{
  "n_layer": 14,
  "n_head": 2,
  "d_mlp": 512,
  "tie_embeddings": true,
  "parallel_block": true,
  "init_std_o": 0.0118,
  "grad_clip": 1.0,
  "decay_fraction": 0.614
}
Each number is 128 + 24 x the weight over the matrix's rms, rounded and kept within 0 to 255. Layers, rows and columns count from 0. Numbers have three digits each.

# q: layer 8 attention query, 64x64, rms 0.109, rows 0-63, columns 0-63
# k: layer 8 attention key, 32x64, rms 0.0997, rows 0-31, columns 0-63
# v: layer 8 attention value, 32x64, rms 0.105, rows 0-31, columns 0-63
# o: layer 8 attention output (transposed), 64x64, rms 0.187, rows 0-63, columns 0-63
# up: layer 8 MLP up, 512x64, rms 0.187, rows 0-3, columns 0-63
# down: layer 8 MLP down (transposed), 512x64, rms 0.023, rows 0-3, columns 0-63
q0:168156103131148106102137120170141116119124103131121142156118126125157108136176121108136153142087114115083095150100122158185148158153128099145149120155102133113168131154123128132119116163116081
q32:180160124141151113163152148118126104091145143123085135131105140140146120098157123100142155123109107124096121145118112161154174127155112101165163113146104162122137135131089108086144105158163100
k0:171146140134141099126131133144126110097126122156086123132097077165131138109145113110143140152125112113103130149105134132153173132113103116152131119111138137129168102132124099106129117119139130
q1:096166135124092092180125111084113107132121133141134114098106148140112126158134133103127107121140097126144168116182116139086123089125108141147131102182156116138161126130154131118136132113147149
q33:134144153104107104162140107109143125148123121143111125141136123136106130122114118128112092115133075141161143129178073139112155115149107112150105109193152138113154139171139133111121128146150132
k1:143148148139122104171097144078124152137102122143133110145135124132065123145103134125145107136103103115119127129158098138084136124079122145156081112190151103142158145158152145122118166122134126
q2:133117101119151130090066113112162163167136122120128124136144127119104097122112123117186065160148161111131109121143130106143133169104125162134164118134145144102091150156170152122117136118104123
q34:107095135137148097103118161114122145151107140128095120163117133122114070135130118126164092157149139112139135102131140079160109154071156147113109136104158167141126128126136109132144149128130127
k2:151102160159145121095098148111122147131116138099133121140116173130113084127119154120147144131117122114138124124112135089122125197132114155146135118112166151151095127145129128136109126099101148
q3:097171113103127160171119123127105091112108130092145125108155139103094166159132090133131165081155111102193138102138119181133131089182123106158214096153106110131162142109135132124135104137101109
q35:087161099113122154178137114129128087095097126117124113108130164115154130166159084123103207084127121102195166079118153167143104050170150138158195062130105105138180148116139115117152120161130089
k3:093130111097136128178130087117138120134088140134128109097132112126121131157148093091123130139187118078160154110160097195173118066136138134160144081152124124119187107103142126136160132154131104
q4:154127123147117128089166121109138141134151113136125102164096114146117121122117124109126140115111104113135134101130113116135157123142115110132073140129141123111159117171147153142145118153109133
q36:120109127143117109110152127118129174134141122136137109141135121134123126130118120156134122139127163099131127068147153166154151106097112140125084138145113106133150144128143123112125123120141103
k4:079080145151094113104157131126133175096116157155089134167137165153107120107136094146098129144131174113137161086163145137135126100080105106162101166137092132124110135120147125102172149150132119
q5:116129146140130123092121128134119129127105139134098107130137139126122117126153123093097088131136093126130123119131112102132146144109152118118147152136147115130135130151143162152089198149131135
q37:137151146153174112099119136159139129116095126145107127116129139106147107131128143096112112124149111130143127130091112067131148103168166111114096126140167138133147153144102143160108146127116150
k5:110153154116135149095153106139110116099100129146104125123139164118145107114143124118082099125116103145167141124140122078106147099161142116138098127138132108150113152152113139133134153149127148
q6:130088153133124098137127110121107159126133140142133126149137124111111137135122157141099136128142162115128149122142133148116113130115151172139088142115146137100129115116112088144148126105172129
q38:119106161134102103150138110133079123162121156090148103132129132090094134136083136120128152148153113131124145149151110142102112109107153171150092104134136123111115141122082111155154129091163128
k6:097096180143093123158133145127115143136133139131122090146135151081132127138117128124109132156121148128110147105157130130117095146122148148142096141129135127119112139101115099151164151111164138
q7:156086132106147120123137091150108117142151122122137123130124107144132132115150145151112139174148128123102118146123121121159085142151114109154151113105130140123082109117109133132145134160133119
q39:146107109127132095133114157131097111103121106151130129128132149123126133130145131152163118150104125103120104136128145133148118167105067145145115108136133119147142122110135161143101134160121147
k7:113134117099142127137129138134108093106170112147141122136125125129145139111157119122151122148102129127124112143106141126155100164127105129155144117140124130147103119091130160142133154154134143
q8:090118135120126159124167102147119151096116182126141170103150127117158143119141150136073103117125138148117137119094126099110128129138136130141143184103078092123149113148090093140177142126172112
q40:130119143146141141114158142161125145112129156109137136109148121103168102124118126116079091087102096122160140143082110118132157146146133113145146161123077102108153148166125140157119153155153118
k8:160115138109134118151118141144129146125104179113117141103116122082164123165109170108060120091136094108129131145100077130147179143124154093123140156116138092096174117166133132164108136136154113
q9:112149145103115188155132124076154123117109125107129148082128151108133122124094106147099128098125108146168139132114127160084134119096147129163210108115141115153116152121153218082064128104135150
q41:101141165104112188133128155090125097120116137099153168112119160077082122159100089122120130066127094161167163112091100153090141152090151155174183113156157119198156130112103149125114157075128147
k9:095135146070113146158137114115126098128097162129113152103141127114093123122129092132123136095178126152164153140119112174119127149101153120158191149167135115131165125106121172121105118110132158
q10:096113121184122146079173153139169139131154107164128155163127129129153085109135101121118133138080156137153118092078118091133096159161153071120133140131128140129141132148127114119105107129112153
q42:110115143153084175083149108164154128148158103145131137126128111162152073119152117135086126127079164129123127125102184088124088172129144105138147119124106105114137148149138141140127121142141155
k10:120137116139117177093162104147168095135131104122138137151110104167155115119154125132095152095097143101130110117093152151144132135141135078140153113157114125109164117120133131113138104132118133
q11:134119127135142134161107129145172078131099115112161117095107137164150113120156084119113144138136185096124077098124165142168093168126116122129126083146100114125128130103131149119173112146089160
q43:126145128108140126182120146145147105148123122141140119109115167165124139129145065137122154138117163117141128132134159123155090141131119106122164065151122120133139128086130127115143127123088138
k11:154135115129169125187105149149176105118110125135156113077100175131115130147126102130110144130102143090123098109137131129161100150113100129132149082140151147132166096118148133130163116121119163
q12:151148114139113102154107157138154103138075125119111131108137115117131144106129098106156119152133135112163140153143108160126153166131091132123162131178128132049123125115181140123076110137099145
q44:142145083119120115147130150138122111164097150130121134111144109120138140088157064107142120155140122106158142154109112140134140124125111132118136123146114184056128115090162108105105104152116139
k12:191134099122120094124106134151128130177137134127127151112118074129135132113141115130168125216175115117127148148127125115116139125118126146114115128132143165084122133102171129115059128125116143
q13:140148115134144142152126108143169147110112098134163124109136110136146122138145139118157138140119143080096083153138131138138143119117125131108106099131128134122155110125112127130145116141116127
q45:094141151148119152130132126130160128125109120148144098091121122147110141130118102109121152124159130095163133130132138133145127114119113128099071139119103090118157112108109165187124153115104162
k13:132132150116146124156095154153159143126129111138158135112092113114119145147090128094141119133153160108142096156122116140108139125123140097093097113074129135129160124127136164173100148106092167
q14:105163143120138125131147140076149126127125132120089152143134128152114132118157125108096147123114131138098127109108128120142102144117118127140122156102125131163115093165074175136150130084124146
q46:104163132127152149126155198092194120126145118102124170136157111142142106103131109145134082125156132159087111125125134117079083119139141146118138150132128162132095107143139125116119120135115156
k14:090174106140121158105164168112154098111153112152123156134158113129135104102150096121103101088126131156124132108124126103127098123172137134133115150144112136115134115160113126127159127136108109
q15:144156159128093144110148150168084088153132118158109113110168111133158121149121127153105176098104120119140149151101145161119130135142113121081125135119118097120148124098087147143099135122130133
q47:130145145120090175146182109126073100131114123130115121113148136148174126130126116156079147115112119113125153146131150116128131122113110140131149129136096098114123103105113138103117144150131150
k15:098170139115079146128163100120117092148138120174106108118184099147151144128156064179125137122169125128148166181116140135151136096119093145116122158131114091111124125083127124104116122125127128
q16:135163107128143107178119131140139086080107100092169147074103156155149147169104091097119142088142109142130132150147139164121130113150132156132150104160126110129140138096158160124116142122114125
q48:134146093118144107190140144173148069104134100102162128094129129136128145143115077117112145118123097122149099155174137181157146131143143148138166111139095101146110128081157192122113111117108126
k16:105138081125181114168101150144158100075129106122159160104114132139141143167086107118112116115158113115147096167166120164121159087156145142129111116153121097111116142085156176155112122134096126
q17:149150132126148133145121139128138150118151099116089135116133145105118098127103076140145142115058138175141118129139161121108122157107133134147151109103141137111104160105099184128095132090094144
q49:121145159145133166093127129130117133154150092085110123128127127110121117117113098139152131132113131169138112139131140139130146125102126114158168117103134171116096172136127198118061124093081146
k17:085160128129108175130148115132109105104133087091129102132152135129131131120099064135141152087086131167155117122130131162142113127120112118171166106126131153082101171116123153131128108128079130
q18:178132141145197085146111150090144151100107127121135127064128137126130116118137109152144119181100127126080087159153120164161085156142105132071096148147103153131134088112092161122169127117132120
q50:156154111091173086152124141119153147105124114090148141100109130131152141127133120122168098165137127166073059146139145124176134146098119152082127135141081142093099122091121194142154138117131112
k18:162160122133181144126115147129143141123131111096150135115139127132130114134112094165177110155122131141097083134132156119161094136123146136106116126142089154149103134121110200128129154130127093
q19:145104121132146142126082169088155156147125106128190146130116131111131116099130119126180107152113144175136077127124156107093123180147103111106175108111102184148091149106155124056092125113090097
q51:139105152157133139161084168109128156112134124140183183096106153124126107145096116128147099126101105179151109136137148111096149140142137102102161084114141139192114173104145126099070154122101120
k19:132122117133116176155083155113140134135126100122208149129120145116159114121138096144129096124105166145168135117138166137104144152174126098126225112116112152141104164104142132079089094136110097
q20:113095145168127161103096138131091121080089153111139111144136150113127139131132204148075131123094148095099151095135115106079099158143151170100121124132152147168132114144147081125138156122116145
q52:105101134120098162129106158125125135130132111113096148142153144123145107116172163128110156124111127122130156075130126105088121124127161175089146126117135114177131126143170127103091155126116147
k20:107096161143124144132089162137136114104100114130110111138151147095140151126163161133084140080068160095113151089133088147102125169144140149097159132143132103141125112115171116124152146123130156
q21:096112093122129147122127116158153097137152122130120104098131127118122121142111121126143086163146109138127095132136126118178128145119142135170155137112135120131102133148162204142122147109123112
q53:130114109122142131184121123127147089131141125129137143096100099148135141158100110137110130143128138159119134131145143106131140112124152156115127123102116113173148152155164164103122159087142122
k21:127104125119116129145127108132120094155140146141127112070092135136151119137104142113117134142144119128120149135118139094139095147130149158155166131095131125181126108150145203103104142077148157
q22:165151112106156137111143163112125150105127120137099132130114136132161157103126101105164167131147143129152082158113108109149134119171138063076128097115088136111155141093106145098101118166120114
q54:135119125125137155125145157144104150143084131140104102160098148099143162099101136118162176134111135086149079121154099124148153113138140098106125103109106109154175137124125160117132121153112104
k22:140132109123160144134150153126125139153119147152109115140135112117131145099129110115165168143155118131160114135124109099158156102135136097102118143111123112142159159106108162111097117147100136
q23:125111174165085127175100137129098115115165130101160178062125120133106119162149146156167126132122140151075125146116186077069119158097121147111107127104110089169105152108107129151081165094120170
q55:132106185161117137113105136106089157102160146101179191081130130127108099135149131148175135159130143125072121142112172084099084130124123148133079136103099134191116165110107062147080149105157164
k23:113149159151094176134124151128064116113140149091166146080164114146149122151159118147147157118111096120129112125096193106096101130134119120154156124128081110179096158112102095110092163127144161
q24:141145101105115094178132107101130117170134136089125122133140122124097166152124097135147166140147078131162150119147122183136137100090117180120131109173111109105114125127150118095149146105148103
q56:143161126135105090163124132139128063153105122116107103121068115123136158140135121124118105126143116118120171135143110118103160121148112186086139114171102121091148098160156111149178137091125117
k24:119122097126146103135127155094123122153144145085137111143108112156131164131141130115155118165166136150140130122139137110137129088135119168089103118166126125119089123148145080129137155088131106
q25:106108156120128153107156133093088136104132140113160131106159132081100137127107126155116144110118135138152136089136150184123111173117138147126139141131077140144122166116153133130102127110129147
q57:140130150119128152117162119134101151092126116097120124088148147083149144114116138183111164120117123132116087122123136147101120153156145157114134128116077146112105163099119139106107101137116163
k25:155130129104137128122168138124130162130115143119139145081121132103147115107102148134125200137127113104140126120104123186135126135138144160121141139117109158095168121119133116104116065138110157
q26:130090120133148108120122146134117127117107141150122077128164139109102139123117135107118112118170129103173155101124096149140176134135145092118124126142135132124131132120146135131113128144136107
q58:099121122077111154146130103119130135139143136125135093081165113172124138088147137107121107111147124119125135118173115143142146107118133152136115162125120112121135099102126146122124116127185143
k26:106096150091102104133141094115127167131143169174106086080172115167119090083160134111136104171161103134125124103165122147166142136121117115148114149124142118161125095115097172108110128096160125
q27:165078132145168130115124144130108189092108115099118141121146168120139112107119141160134140188132145151095078129116143086119087144136143127135105118113099133159116187136140154115099144145088151
q59:142070156162175147104116149127114182093112140130086139111144136122154108132134171130115129185117186137071108127108146066114089139143129117090104131082084130177148161132108157146141162144101157
k27:103085164140133175113153127132103144091114136107123134129193108098132117133123113154099134145124165141110113110099164137091086128149111109162148137120085103156150170151092137129136139134101138
q28:128110132093125115142150104150113117127124120120113079123139113115110111117118135121123110114165120118148154139135119178152135128148135102119138125169123149086125130078133170128150085159123106
q60:116142160141125090111148129111141122107122107103116105099149121142137068146113113108102105096139112117153188161148115201160119109168114122104097126213128122108135125116120124129168078146135126
k28:123113127133145092121131120133124122130117108131119120113118126158127085126125124117129119139160105113120140149170115151169103124158147135073085129185134177107121129106118152126179105177132133
q29:105094144131125124142113128103116173137160164168118183126106125117073124150077165108133130169188110150139152134141101100140147075070179153090048143095164109175191148107157127161085160094147143
q61:136090131135140123125111130112129168132153140160090178115102124142110111150107151107126123201184111129110131157147092101142150081070175154101071096108165133167158143114158136134076159119119146
k29:140069165121156130106110161118126197143182140135080181096099119137102103164110173124108174179132091163108115134130130076115110108078146108125127098075153127211157124120117181118018177055137185
q30:167156105117169085126125128141166121132141115130114142112082089145125133113137073133168080168160144126120100143147127136159157122106108147103096104110128159092116136123151171099108107115072124
q62:179140112111171074143114096112190154143152121124108159100082132128122094108150095137166124175162134156105144155139116142130130120107146168126102095119163132098144141122165122133119130147119130
k30:163110128146167111153115121109167160124163114092133144111092115125121097121130102156158117163151151168116105109132151102099123137123125157129093116087159160122095159123137155126095126126091138
q31:132097116142144105130119151118138153134118130147134105148135131101099130129081102137130137122112127125160123088149119141135121153121149125117066127141149134116141144145147154148103100129105133
q63:143124117114134120159127154112125133107152152163111096126117152126104141102114127153098122136126098126168155091137118106132115160135141141141080139127137105120135129155140135173106156152168135
k31:071114121143123099143146126112121119115138114149116117163135161095095116088123088148099132101082118180149151092148099133145105159160155131139065140134118111122117164158121145179160117142108121
v0:116083127106118138143121153139083100135129143110103168141130130120141114130124116199107134130096126127182151185115097123149116156109127151113130119105110155119137080117124158093126125140112125
o0:153126133121130113151110134114116138111152091115166085133149161106117138128103144145141140136139133130128112123147172126084130109141123129152108119119111134109134126120124138161135122147088129
o32:117166128154142112117122107100198172131134136155111129118118096157101098131150132077167116150140099127082087115137115130143153093106111104151109134128155135141120139166150109151125153101136116
v1:129126135110138119132141129103116107113146135112144127119129104116134108129126121160141103099143134138126133108085154137136125143117115161135117135140133128165093139129142126133132127156125136
o1:153163115129118102128127120119151114144115136150112132156103131151149140094142120108118149110110147125150097151134114113177138135116126124121114113123121116135133146125128115139120112152098131
o33:120093116128141141124113105145120153143129098101124089107145126137124135152106146101135114156142108108135161129133128146125165111136134109126152143119144125090136101113141153163149141094155120
v2:124088160125107119142119139121071129177168117123131135147083138142102116161067124157105093090149126181173139102107147132156137141122146105114095103149146152168134145124159136072160110119137105
o2:163179102113171114102123163158176098127115119119086130113113124126174143146111088099141108143156145117133099164092148157169159115131106101148127113149135123079109160122124123169107099146101090
o34:109135125130124162162127085117134147090089143139149084098181145145124147112160150156133174152154115080113147115133103121083145105130084175167125171119120133116122060114102096130155128147097157
v3:137161163142109146147117127081123132128114142093122115118095100115146120116122106121140114150071127145112053165151122113142136144166133084151164120128098116107170101129106154124164136126168142
o3:127117165121109119122105124104085136101146138104096137160155128132112130144127170163103141125154134131118154133145134122078146094101126160149093145121133108121113161108137071154119136152161130
o35:125092085164138094092141154203218137145118097154136166125122144146144087121144125072136131136146119089139157141104119141125123135147144155092108134142154133131085095136149132105099112098057129
v4:137115121099143144114079098130144114117132081116137116146148157091148153131148142093140118111136111150148149144133148137113152124129098113109085137146151124141105158128093126147095155171134120
o4:115158100141097125142151132121142115124140116153078125141106133121159117119177118151112142078082153148140123112112142116113109137122156145112144158120113118135165132142130113095129125104125156
o36:170117125127116126128163134149098119119141146124138113105141094122094119129109168112114130165154103101094118100102138123164129151137146128145142099140121098091157105140139116153165129162129114
v5:146174134142135134091130131156147146094153109133104111084190130132083125126109101070067130123120121141094122116121129122128128168132183162135152136124124143137134124153214147133105090120116113
o5:128150132120105119141129134116075141173135192139096119112150127129114166137147151094148141147148146114107152107135105094152111141103093117111092151152110140153172090118076096118161143107203077
o37:119094106117154121162112100113159139161089101121160110145054136142154147134107102155166098158120144089193126149158137166164126084112096127120130065125141123109073133127148138143136131161098154
v6:120113124172171140132170108159091131162161131178130078131089164115137088125088102149131153095123136112111106154139161109118146119116177108148154110109126113115076116114107073138129140111127132
o6:125120113155142133144133141121154130120119097145134132138099124140101146119135074129157139158134116145131141115190085142121151130128121139099094073188120133134155131115150119075113132114128102
o38:136146156086132096120099107102151090134096141095083168122160105133122124141131139117094073130179145101116141125158128130153119141106088131122121174145128131119130106128130194167151119137155142
v7:088144130148095181127148132104116121158136107120088106123106109098117119140122109137152124157115112100134108099150105102117155073151109101127143138112164165129124095159121170128144140176166147
o7:132132146140125120173105125136172157109138094115116172107121123139126124127132099131129175129110149137132121154142125170111127114119135133105116128120121097113133145102143111119122119106118138
o39:149087122117189100107119119172099102146126144120205142146166125115125154115128139142115092104134150115150112127083173137157087181137141147141131133122123122131068130130123095129110098126123089
v8:123159077172065131128158131130147144114126100177141159124085132175097174120137140143123097138098143092098127145144099130091112145117093064183094118144115095117138148135136141144081132135176128
o8:119089066151125130143124132112116119131098141106159095103162137100080120142092141124150162088158102138149158115130121125144074140132179155166140150107155139177094115119120177154168102084133130
o40:141155160101156128124090119181111119158111135093094132147122129079171144156129116141120145145133141134120107148108129122141155100145152168057144122111109128123125133118126115100130146123107136
v9:160128136132102112128130110116142109157138140154114128110118135105079125205112153107180154114123133148141091094128128147136165120124107128148187128093096094149163201101117078104133134116146127
o9:127118125124135132118137187161185103128122148139106138108111151122142083138108126119131094114127154101127119141141116106113111126139147126122085131130162112142122109133118196133126110123127135
o41:133114148144142127099149107135097130093134095116131105153133120145140138083132104149061109166108124166133171150135117106147091176167124156085084150144143146096071101139139132141125148154127163
v10:155116134115133161163132132117127095118142100145114130162137165126127192114089169151097117110103152151069117108176129164123166118143106169135119139082135133159130134135137149107139121120104071
o10:109137121103113136188110130134116108152144134156147077096121119150103130137094076129160116140151146124154114163134143159154135111120123161137107115132130135113124119100107177139107110102123126
o42:130130137136112076078147135153123162141133162127155148098099125125160076141155161079129118147168085106122171130106130098133069127124159099110131140153129140097122115125111059146104164183153172
v11:131122127119148089123173113116120166088116161132146106072092120112163130127115137149146120126119114090110154113114139166129161101156158121131127171154103152158136151192116123116107115111119086
o11:095146135143138173130111116114108091124139099136169138083153119176088185117135075169145150121124124157159118169117149130141106137120094103148137131107147131130079142126158131101110132099095127
o43:131090155103087129139082151142162099145147106097103126178123162109117127118140157105111127142126171134101108104164099072125123188145154136129137067139160113122122126094135144188122138143120154
v12:128149128150107105085171095165075129130151139063101171109113147124127113161172142131145093147101184155112171105131149145113158144118142146124117110157111179105108125088144136155142127127103132
o12:117127080119137155156130113112118139142126163165107107104166107158106151104142146142126111122170123119156118149106121139139158082098159074111135125104150096154151067140157114091165117151142103
o44:121121173108153098172110134137152144109115120170122090157143150109127150121112130101097148108118121119150103103148086112146109134153116146154102152097145075116149159151101132171123140113124134
v13:134138151135116121143144158099154123151134125119132133137126114144096150140127161123143073124168105146105115118123128132122113123138104117066136197151098113117128141138149134101166134095113117
o13:130107157108148178105168120168140125090100123126125131132112149126130114119144120107114144139118147108103098135113070123121110158120145086151145132115098134135131161112112151143156124144110156
o45:093154092138127126131085135155092152121132131134131110121163152132164106130106111131124154119078112127189184145094156118130122101143153145182151125104155136104095121127101118129077120150139117
v14:139122135149123126157172149113080093131121143114110156092121142140135150082126130119122156131151113112113120129153102115114132166155114142159129116115110112156137152129128117147128134156121106
o14:101128104128102123115151143117120138165132117134122134116131123115110114085109110118210119111132094130158138127151142129139115137109132139108113153129128163103107168125177120155121122137138115
o46:134129172124120103108078120124142155136146109110127102184127128125131116193123149144101104127126170138111153119106146125126142092116112122136113128118164138131131096146100125130139123090138150
v15:124096078112155107133127134159123113113163159111119133116159134166135107117134110099119114140088162160090127124144163100147101103175136128173104144149089118154180129123161156125105076164163126
o15:111113158112118156103141103107140159156093168135108100105155121137161118104135153144111127133149136104098134135150120128112122108114145133127118152123149147153107091126087127124128125098147185
o47:140179135121093109151116127106126100151126115117162138145104118093085201156091123127171148090171089124172151136092082198139181118124092130115131088158164112090154132136168068184117115129075089
v16:116154119128148081114091162115156091131127160180096180160125088075131143138124112122083132143117089106117110157104107140126099133156152163139153118106131152102107126163163089136100125132132144
o16:151090145127081117125125108135052180153111129153158113167165131121140139116090174154118177117079120065136115138160128147098143143140120118089119123119121123090119170090142126166146140136137118
o48:105135150144161172078146125106145113118123110094146099100127148154133126120152112105160103134137132171112109117146150092192115137119087101128091134145091131199115107154083168102150136128135144
v17:114119074108146136137157157082152108167176138128154143157120138123137102160121127136103145148116102109127093117108106137158134190109117147146139129077113109131116069131130102120106102159145118
o17:121160162146148100120099117130115165132107137128111166115179135148129111135105121140125128111161073159124105143158109088101114112122137141095070137128111135122123147128123151128112137150118173
o49:165111118130115141119113066147122127157077110129120083113104098120131120084135132147163087163149156106109163134116142133126164107157127103136185116138122151147118159143141166164129149102116076
v18:151114127192125125134108122151125117128121143134153095107165091144137166108115075117123128159115109161160141168169145089116158137150158093142099153109117136073117114146107130150108117096147124
o18:099089150153087126140085164092079135113109162120145145150144171109080148164136164122122094117158108123131153106146119116117106124133179121138120079157148107161138115147121098119147123166143094
o50:157149136105133149112168111109180153113122094120075162132117121118151108102141111146130178068103155121108096112075142212156107158065088127125174146149125118143138146102130136130131120130081173
v19:124108106150087140147114095131164114176065108125096131123147123129133129127170114160143147169134123155137170117088171113123072075160118102110151144108109122127130160151185110132111140128142103
o19:090139166115133097143118172134095138121137123128093128146122140121103120126122121093132133104122113150140139124157107119139099129169141175122055156127136167113101154136115136138120127127140151
o51:158106106121171150129161145119137116062139152108158132124119152120122140128103174120123143120087112119135066143125069174141184152072144118172141099108174096167138067111114146106173105120127127
v20:097116101150134120099101117149158135104170161129106094172109155149113157174103118112154146145111120140139137126130119145133167124134131128105118153103087138146116123130095138100113120141163091
o20:132124140114129129156118152126146129117099140143122109110118129124127098107130155147152123109105148104142109122128138136118138141145145109102124146160133136140133119085095144137120097139102175
o52:133159155129115144149142074124129089137100104124138191106171108108122147121157088153086135116164128149111137141116094132139076120135118135164160084146140102090140114159169107120155128173082135
v21:131073129087116059145083114175149123172100109175126147130111104133163117114132133141101113107103099132104117201137161122089131129117134125153165139142148150157117140152129113095139098170149098
o21:103137142137109133137146128135128127115135116122113128094123136100112151158091144140131190151140094140125112145128135135132126095114110167119075114152089110108138146113146148166109163118115148
o53:082141132151138231079160179064131132110121163098101099120132141107123147116121120118129162135151174124134136074114097118126128160144103115125153137131126121147160096128114144129119131081101166
v22:129135139098134089146100170119167102125095162122136110112084141091139126064151086144135101120137107148179113089111129105127113122131137154149111121114137101151121131159141128148132171148138135
o22:120137147122129135097148162137096108124174111137130120148137093124138124105148135108152146110113155146112097145142125114152121118173127099141046155129120150116138123127099114100140109132160124
o54:109116091153097181102119115114128103107107070117145157127123145172155125193105153123117155113127117076115130146117162160149173135103130102086227131142100132129152143086167157113098122088116138
v23:106130154140143094159089127094077110081113198133122142132103128106099125168135107126176154108138128128106153105120120085115141093143109151180132146076132166121103109128152115097155144174120126
o23:143104137123125122114147111145156132106147112136139134127131119114162126141102131107118111094145157125155112110108111167180133142158131079099117126083122108088147158124161193188095117121094133
o55:097104142127097138113145103112138123171132109130159137120165120135096136100122132151093145135109126137139146132177142156102122128117137153113097112163148096167139117105113101118141122103173115
v24:092127121113129149097078130125121114127123141133151119108121130123135165165146097098097158155124112186132154092143140177115141163131106128148110113078141197123140122098112112129101124129148097
o24:162139134160131131097147129131091131125101143150109127129132091123105126125109152151123098107167141121099091147130140151140127136117142105105104140141133136087153152131133094132118146202098136
o56:166141103136102081183150105127143130148143131107135122121098153129124114119154146136143143127130110097119128106134125087144099120129156147099125092183131077159118083145131134110179127117134147
v25:121159148185160115097127112131120144107095113114127102146107149104123121112144111077135127132107083134112109179149116120137143114121133141106165158121152129139130106159136160110132121151129135
o25:133080185100077111140155110176071118136162128135160126143131104125083171113142131118106175126138136129154154103143141096077112125129143143108109135118138097127137157145138093118115134140145148
o57:121124084121148150151107131110212126137130127126109140101124141134178117146132082179111070142121195106147133102099134147149101157119112125160159125145107112105124117103140123119146121127105102
v26:138097106146139124157130119127137149112126127097082108111147138167168136139139134117151129125099101114146152132143133153147139163115073130112129143100116109149133130096168168122120138166128180
o26:102143132116130104140108117139155145148163137135121128154112122117119146164149154071096126117138096140128129121145088095123127138185144125116091130120156125120173114134097126143142132105128108
o58:127173129121115156115114130120141099137113101127166106139149129103124113093102112177163124108118164174113128146104155145104089112108139132152203110124140149097086135156128086144150105122105134
v27:105150155144133104088167126137133110108104130108155145098143157125138140127092138130138148105122086156124097189145107104147157112104135112103155165162151109156144087092125124114127140139120115
o27:122050131128137124104155176090148164131146160133112110193109118093112121111132125137126143158126172114131134075125105137108130141140142123148084136149147141135145119147134143099119094146112094
o59:112138138140108160152059082156126100136162090135149151080125133148100138145129104137136122156135148150134136116110201061096100136108105145158148116076069103147121190149135121175107188089110156
v28:153099118138135168127151122138140144114134139144150146101130117094154155104115122154173138099108116115136143125151107163086148132117120113139096159110068124139098088149142109100117161101114121
o28:122129123118129120138109122075142148090131109129129151135103156124116138140110143109163143143140111156118141132164091148157107103108159091110146091103121153123121132128140140181131156094124134
o60:127136135118116089118119121163110088142145135131103099135098130175072118155156099118093120158168123128104123134121146085163107137127154154149104134152179145122144139111120140102146110165113113
v29:097159150126176099126110112126141155098166119138123137122129164150109125075131103155107104098152122145117131090140129149129117134100091085158102187147153118152085167118071106130147121124142153
o29:130131066106130147129108139182138111121120096129153099149091146128154161107119122102115113157146133098144138128131054114116185140141138138098153115162129124100167144131192127113091164131085125
o61:154098125115083129125173107106086082159125155145095129106144066108117152148133136158143178125140132113143155155120161135147122110149149146114131147095104150101152085107129134095134069151170137
v30:119125130138128140074167126119155168125101132147136161111111131110130109154177096141136109132089135114154145117101137159101148122100130140140132131155143177130156123157141159091101114116108144
o30:122087150106157140147125098133103101109145131118159132097159112125094167161158143143105112167157130129102101122141120102160120120142152121129103116135143131138099125119094135144136147134127121
o62:179149058122150101178107157145142138119162113145094099130104147148133151082095115127150156132109153126143091145124129121164122162109113137107102148091122095114137117115174128120151119123137117
v31:152152147099127119125125119080135121119089156112149132123096144099095179106088129133085122122144110193148139122090133117115161144107165132157123104125117151092151136134091145147141099099187160
o31:160119106180141143084122173122127141111123101131127086145128143147149123147144145097138112136110125080151084096127174103170157145150097134100119114125133112141091114162123161105102138141125136
o63:102078115149109115146111115149100139147144136107114175126165120145120106137139169156132184131146135106093142147126134135110098096121142148123106143125122121143082136101139066128165146158106116
up0:123130153097147135134138153140137111128116160144108092135162124153099107131107113137100112108117142121148134117142108115090116129165102125133113145090151129115139111137132114133102161106160123
down0:155133118153118149131127115140154130138138134140092117122142116116133095100165117125132159117112140103138127124099138149173110128154138129109163090149111133121120117117143097125128133124093119
up1:152122144114126128144141126142129133108127144084158096139141082124082130152119138154123136144114136147148144126092116139123113170104120139158128154151122101120096116095113103160129136128156139
down1:119134090135131134138122107138143181141148114123114147108122149155198125123111137133126127121129131100100138145150118097152122108129149091152104131121126135133132103143113157130138133115142137
up2:167130158138170108136117158109123150099100115176156110133107114062130133105097115149161125105125121156151141131116120162077128148150141154116113175091145183115119101129097092160132076110120143
down2:159144164135132131147123135140115102139157140117109115118142147142118106123112157158111134135130155084136129133134145176095161051116127141133134098151148108106116137118170126119089181136113102
up3:165144089123155119056134168122116143121105133089139105141147093151134111148080164150146125102141131114110101142124147188122066155131188114123123156143172124103109118164142115117122113157159105
down3:141111095158105088143123172114094194132173116191184130145112129082156158126157153115089141117117113140127109152071089071106157097147107083127119113126117126167136123124184127107086124111125204